Weights of a small GPT-style language model, trained from scratch on English Wikipedia.
Size: 11 layers, width 192, 6.48M parameters.
Training: 138M tokens, 6048 steps.
Each number is 500 + 50 x the weight over its row's rms, rounded and kept within 0 to 999. Layers, rows and columns count from 0. Numbers have three digits each. The size before them is the row's rms in percent of the matrix's.

# gate: layer 2 MLP gate, 640x192, rms 0.0878, rows 54-64, columns 0-191
# up: layer 2 MLP up, 640x192, rms 0.0822, rows 54-64, columns 0-191
# down: layer 2 MLP down (transposed), 640x192, rms 0.0796, rows 54-64, columns 0-191
gate54 106:442493532476467491425552549505420460491435546508513567469521535559529517516457551526608501437475579492568490551499513518425544565383486446517561442501530452614432542501506540503590415491481459612508449584512492482499528498526487540497469530496477422505491506473573582453467506530514543498543499552496507596499548551495499404541512468457448383580527531490503596462491460478518520517509569597483480546489479584437570571463529463518505568526484429581425537502495479468516524486524604631459557548575516543497549570491532462340540492508413520533458446505540518491609489510362534476
up54 100:475364467417503527466490475512478541486509478516469542506439495514562464421458464365462505476504516476451377503518450572450503372524413603543496438498505459498442468514457537503455443526425464561498463544542441467573450490522504601513531502448534508452539477509468563576533533497496490446446420558475509550508475538528567479433547455461470451482519481486482429427488480443550553412514468573430558453503523471541520530462456450558421506451479380548400497512574534575457509552425493561523466609519604484469523520655511438482435497540458560562547491486478377536512426482528470503
down54 099:465577517539433484500632581481572543554470486559561451438466533495453539641407525619536525371476495510490604644553460440471487433554430448491561516510522418565430574541451584500471511500460501587441449437488494468468516451475482459486512508459498574503538509526539546441496441512513590483472498498496477519524593496521433551522566525480527499464451558501529568527426481516510531493485602478505572491510483536472441501551535524431614616503498434460492447478487546562516491428536537488453489519530463599454624604462499475554532448494477444451465506443484511533451537502532549477
gate55 097:414465409499511503438520509499490459473537502539503451577528475498409453491513585426548444509435559495471449507436439468555488502511513489470437580477564464532516535492482407467586525501486408599498477519591468472560480559498509580497513474519340471492523529524485508537522578492546485583501497503554561510506570461454435570490442395468515503583434471473500602558479510542509518480513494514521559579580471587575415627540504465429591596444493496465505455506542559520528456420501524488541448452385510566559394484462545518466426584494532513521508531542448515420505493553463601422
up55 102:449427581435469582486531571601381449480465542519562499594435477543553525512537589576480536503470421485595532453489599533449559568526514525501486530605469598468431424536504488508512464453402447471503511487459489598491540527521398477471507520543513437582562483472555429593592563428453533484518486592505499454472511479457419521525496532527501536519484520489541422511502495556447472426560523509533540507486591472528456579507440466471428552550470411543473561500399536564478425463434530585506453444444481448515578555459546457567529555459465553579491523495443492436471529505567503519
down55 102:456539372423551529465499542440575591492516575532469536513522470432578470524543453516416469503507524534438562546420508559461420441449461482472472547545627494516565543514496458573529543419474496532490582432530557438590472440594502491519484426418486538481596463588478446446448510576524492577481477416573514456471538412472539528500511519523422390522503582494441482607465554510517509513480497461479540557493545530524538499423530474580483467476513467473596496474479555436518459538602579468508474465502479444540532492532498401453430541443425423560420508510460539442532590530463534485
gate56 087:594454486459426501593440494621542539533521545618534417472504540526573542477503429406559429491528494576435536410517464594454462467479542491522525483515462515590499573480459548561515459490550514397424565393492514489413502521459531510482497547564530510605474508546437456470485426402464402457454496457518443449450477438484442541428482498409478452452499517529565528465507456466546526437471544490477457520552436434435492452502476532459521431482408504430494435533457484577497460499494538557487537638470500576564523467476500551453518487435497526486505548477421555519483480634542566531
up56 092:489382451578462521469502465556445485453469534577512479518487558609540453582495451464479537371384459548439522488516477543511484456597477444505467486541625494510598416449393505549509555517550397491497540484544511490454526399497462489487500562484415527507541505485519458499484520522519476540501549475448491494515526510492519465384622536526496479414540422489513587491524599465553490512544511464615484507480494545525539567424502555510494503407509508428522480507536469436510506541536487448518542438490505463524420444619448438457411549473510537562456515539528656466461513577503553429
down56 093:405478476477472533511540426557471478522413518409573521517554538535492557540550533514508446493403457577516456443528469480497486530536454531441507555513520557604532522568456541423459523507514547474459461552478529432521524600478502540607555505505515577483564502560537441411517416571612530471482571532499552513428515560520509458518483542551626513516491475524477552424602500609515523425519492452511459507455500522578599438443445560476470440467551463481502485453513514463481477473578562530523517427585393544583396510594523497505479449534519485536476534492409450489520431540542481655
gate57 108:424538477506439585474448669512438509472512470515506425558432544487527626523474450506545482524515516498506512538498496582530487585500478509526547456453414488518435498502495504488544542435579552443528552443480523593539502516413395512488452469505447443509417472472444427567470493418428436581507400560524558456495427485455464651429489450477519404457520538577515476471430511452535518506438516501401541444506490560465564448480480498518512540549470479509579545532519492612492527526519566424424499466414535444524505493543452430571549534560500526482512531420509487487480444575531423598
up57 112:428406482512446445564512511473504441520447539450464510449452419411567553530451553527448406414324474437525561449596477546533510434520472468538517481532413455447473516585428508525537539501560511491457495552436559456462480489528472502554392491485513506506470552410457434564476588501511488437456465538458513471501497525393555465493560437488444547480543508508537438483617528594460512548455544507532510550513487524469520455517507490517607550459522483461444430553503441541528601491458497563554524479469404502460564457447481431447512557386443483477530432535586477426557528500539515402
down57 109:466535467498471457529516421434466532454445471497435513525493505500459633500527522582488461395523495430543487444504462576493490494508422475530458477547529457511488485526463571423517500497637544391471444483495500524492521444630518519486558490496508511543530524494408448551588525533458534530510560584472512499429439572458507524485530395480513506437490502545500467489516597536484403434470508586410523549443473485468502463495519485532474541478536548472432510475474502491475579683625519474539534549459446634524500540564562451507528469356455514434569498496572486501568541496594437495
gate58 101:458533499523460496536392432423523541541527471571534408472531576383518529525474521549471473486501539429470439536504542488500458619517462493502564531482560458576516584515505500657542509490506427535375556533571473483540541496584430590493445456526500466509512566598585483511541567559444542444549580467514558552593528455485469513509520474495501412589548499478429583509475550522489458508465443482520574382517500623460518478466499453539474460548551397547530556518427502553558528555519535484451538514426480492468523459506503484482500551557498479521371579537520511544573579514485465555
up58 101:558507498413511498586538488521488496548483483481453567491469547453529563500394516442483487394531568491542553480516469492497421493466557465536525564552381523591465530433605544422487558510545646436501503426521529425474537463606582497570639549530533532594505532474528631491429491452441499604469435530501542564516424479463451443389578502412487472469517543516541529444458513490556500478458466479491520517473415405524466546539512473396544498512449521442442508517524410466560516497479544500474518497501501454507463365466512557541558473482505576476500517466486436454524539523481468541
down58 099:436410523513437493512432509565522456501587578547481496550535512574500457521591424488501602482499620400528412452484498549568481488529539536466619515508500493540442485538485422617628403459497404412528472526526485513513509410533379457511426526485485424475516455482500483495525556523521465469487491500517523594539416556478548484488461574533522532526454500452405532426551509492456415502558507514538535524487477537404481545517455463521454517572485478462538520529538409573556449647409488555508491471500505496487488564495495531481493478498585571433443415565538496575555486445512562485
gate59 109:452591586568457601446522477565507514638420483569506457546479540491495410497565535579419447501512489494505557527412511480505469513464491562440533445505429466504474619470543512472589415456445475514462529469496468440419436567499446588391515477528487530447557477482552476527496558509480593483543503510509441489467514448532461525490527434469466426536515518551520461422572466483498565544505571493405492458612446507510529556518481465482614549397369513501522481537362529509506519507440475570531524552502431467507487578523510463457509534459414492580478620511525443546468466539531502530
up59 097:445484522523517479449405462462512502512450482533538415396554470440453538495630595465404493536427443483513507531540498528491535550445526470500532482517438533471553451508496469500466449479532409530553471558463482476472460499478475557393485470497452507486515495414531476497470681481547532442478517369509506444466572448495519462591595518481597499528549509536558551510432540505544527519424470472390477557474534387589427505480509497441569502479521449524507462533498524546511467563601563561513432482520459369494418575494483459440521441439487425450433510495450543429432526483425492546
down59 098:539514536445460517551411392498411538501449504470567567434504462449582571541484420495404519510560354497563401538485471499500486579477505499498488472503482539519533519454509484517481494544523471506555490584474462496478475431590489539572468535502504493543520496492604410437465530425518410440577374492500528471459409476539507459452547553493472473542484425491511522503425562510463527493479488547427557484502545475607575527443491592512457472475549462427383525507500589443471490530564479454575500521557480497438473500420551461457476410437520489346476517531491487478422499445480375551
gate60 104:481491487536541539442557451475417527571493439513495543499588479456409503470494476498571458487413564474469542538516509451468410560561537458549484525505397584485490540470488451493492527462476523446502476482486542477556457591456504465578481528527457432384403544430575417470499549442410534598481541481567531572582446484512533490511442468497370500491475500511471561514513486574397471456440531451516484578560481455405533503516498526438441561452464616406496508503520457442411450440582518534601548498492548532492397428468382511439550427500484562506521508568504586501477462531510465467
up60 109:424497553534534456582518553506536467532373541569503420502484477451497510430546562513428512509534466376493455486511513551544483592462493635484433422535528447555592500508479580581520492565462450494507506484529540518509447471523455483467411393466529538461481479473506431495563460523505470509456507560389496504519575472515478497527485490513503457500467376495531467483494471472552440534530542393484487447524450534487480449453474464582371483556468395438536408465624548593496557585496484471528504512485571545460557474441549435537526523480423413489421567470547515429415575488492514569
down60 106:448510406517481488531558479564450469527541445475517597463496396515641583507517466515582515550527519453536496438520478537519522451552498508523436486476551469510506472540489427526472493542534444467509497377481437546553481507505549533552465476541509494443380529485537436462451534450565507486529499524532507514597532463448566479568507505469516454404458569468453527540509503496485500578539539487474466459566521491533567465532503618478464541467492417489509529471562477546549510233479511492525484473520455495420419417538391476521454452536551461551472544575458591468565585552536492430
gate61 094:371533500510492547527441527576464364534523436655514466387584503589578496510534536497441536455513523593541521519555489476534515521389479515489425489502505484484533416537471459494485459463515486470439471524499529353464468451518543434429480561486421545545522523533483565505470463459392475579461448570537528578475502578537499530497479451482431540524423502455476570519466510480504479444548524425438412513540491529487472579465526467492563558383533564461533465537456555591447426486520455473525506529506619473550474407546454540490527481465527492463434520442415434489583527504503521548
up61 102:429580467562425574401437492476564461483467430501536581550477386600431505557560444416503473546438543501393539454517388566541496466528493372465485523455531461411435482527579504443515498523534606492440425569526589519488508498497573484550475521467520474505512509472542534513420510465526495431540579467437492459537490412554560543525507421532573436490578486530600524448426474505541555403444565520481494512509471484545477468507505451502608542539507510457490472460564586504445571418528400510443559457461438466474530538445456515473478465468516539495472455437491455567450476440536459532
down61 097:453479462536568516507485596418444479493497520502624454495531557524470532406482513405589486556560505464470492485458569509568445600539456480622518547504519533505476490388448510541565467469472445375474444473441537589534532536514575552512578587564432485437470545473434482491616475469524351502471466462476592429425450457432515574553447443471522509560476477508538494416467488553501507462498500491429513472557483460459432440490433481509546525479450446603599555443550437514483488466546494515482571480441624457528444425469512553496498471528554474450526521502484536546479506485516435518
gate62 111:514469505493478423449440494553523485556463504407482466446472562414442467440568570458480466554442546508553460625415499564521505576452548557518540524529503499502469429537520507614518445425437535497516525558643513501495515587571485527432489532500494517502610561451530485530513456523510409384497486414520528441535465504542551503446570482522456456411502507475479515581483530555452514536539531577446473526520437494483487513500492512379593585483500507522557443450439433530633458564516474584485569467548380582512490506503440507466448515453435418556468561533543524489503502560597525488
up62 101:466507436481453503513504474574510609566547523501499519442458545492442519539489474500477546561412559556443518520483477452521540551587597430576475486562511472545401468558539480453555487549534565427570548499564427480518528505466539437395547488514558541495527561521476505470459338503554479511504391499624591506490533443472485515530525406587518509434517532560479510473454482467545519479512510499544362514515505549592481344593455561474489598463505526455536468585496518558443472489442450514502517510455478488536536465479467465491478567513503517514520547477515474410453422589551485369
down62 099:533541543433480552582564528484516417486537569486422418530603536440480541545506550538572525552538465487584476433521571462559448525518472495489546513426434575648485408472518427485474490473485519457493429523485559486530418528412509443634509481463506460510461450536449445543500550407615523505463432441555489424464458559557491459465555570513561456510466400506487513577420476511516566481450465510533442514471464439506494486486479445504554485525445561468540534471494499466493534432558546480471556476580479557562540368595579444537595506531524406442515562531549528485550538519493553553
gate63 095:565468418552589451516407461490367537544448433532541554513563543474496566487520408522519516441476511539432485495529481397457519475571468569518449497483579550526545464596450556490536562465565417551455468492534449470538495570522410572550508502502510504506414489484502505539471496460536466404490560467568486501462591511455512392536515549560386499567504539510490483543495558476413520457430523486530449523534594528543413490471543482483510479535525422528528518483528523416548443325516572529496521563454585535519535496497388457492522396553552496544547442556484468470500446424549430533
up63 099:498611547567571582574541534531483457521462570534500512585521464421535484478514488539533500502497469453531478498499521454482561466429455510534541495520578508495547486532437531419537596467606481397506551497480498550486459406469485486479516465545497564477477447463496466549581536481517427525475522653506518471531524476425514584452526449502440553525472496633495444497552509537448359491513485525453452440369462498501451437473583504448516559572515333555451454545488467426598497612513565469496469528524487467483469483440605479548499534441567520485535494526518482387565518457515539502
down63 108:462537502439547542532478516541467491552532472542412540485520500540586547551528496439517476547462531559518465495552502521488458462513545467553523489477507489467506451488611533547496467491533427566499548496488476514517481563487421492523463481471528543507557425513525550431480517445503513545526501407500483464550499411438485472503507546526421492429490521529500565512420538521548465542551485458533543519481480513532443455504587514450485490452523420510485501536472469424485513097420488473460519482487453513573572482371509452444549496487561486520496529527486520463464511434535550520
gate64 090:504441464503591581514598573522472502497521551489491516491484529615515481474432421583549557539527557503432558498472442491418454461495541406522539535533535478520482451471478610502565557498465481499512474532468434557553471464596624479530523472485582592395643489502506525552559467540500513537421425470494520535500482445352515456455473534579504494548515426431473486469431463449528481502484525556472547515369474575510434544414495468466470497530577485497487493570394558541457556486474521563450518455615469490483453480569496579473531491463509484474501417506498605577525450508490485442
up64 097:505466395407518446527514490530500402489470480522518437506493500500637562481511475562521489356547463480499543502483393516577472559567458492541434542448473588565440534477475535483508545582440448500431506458413489529507578442504538496503543462447375576487524467492342483545488467515508515512559583515521467586488438456482495482449548470418541560504518467462476471368579475452478384500522492527567483523516499453483509362451429550455462551416511508568529520518527564459474538526479519499479464531497504484541407408506503396483477370531467461483557544507487511452521509475487460551
down64 099:541509546484562623489515452522547543530385599468422471462490538530430492464464509594522419575451375504552472567457444497513538451471508468519535540510488527437551569496480545542481493473562505520520459425496432467444575493487584590534524536429499475417520487464578489578520579493443489487471515592481513515537503462477544488585452508496467418532485510454586466513490513519466496524527467474429491502423449472519496564519502571478509525519435556556511435487409547492588401348379537448430535413452531498421552574492481519479565557438458470560468366506438444479457445531530467513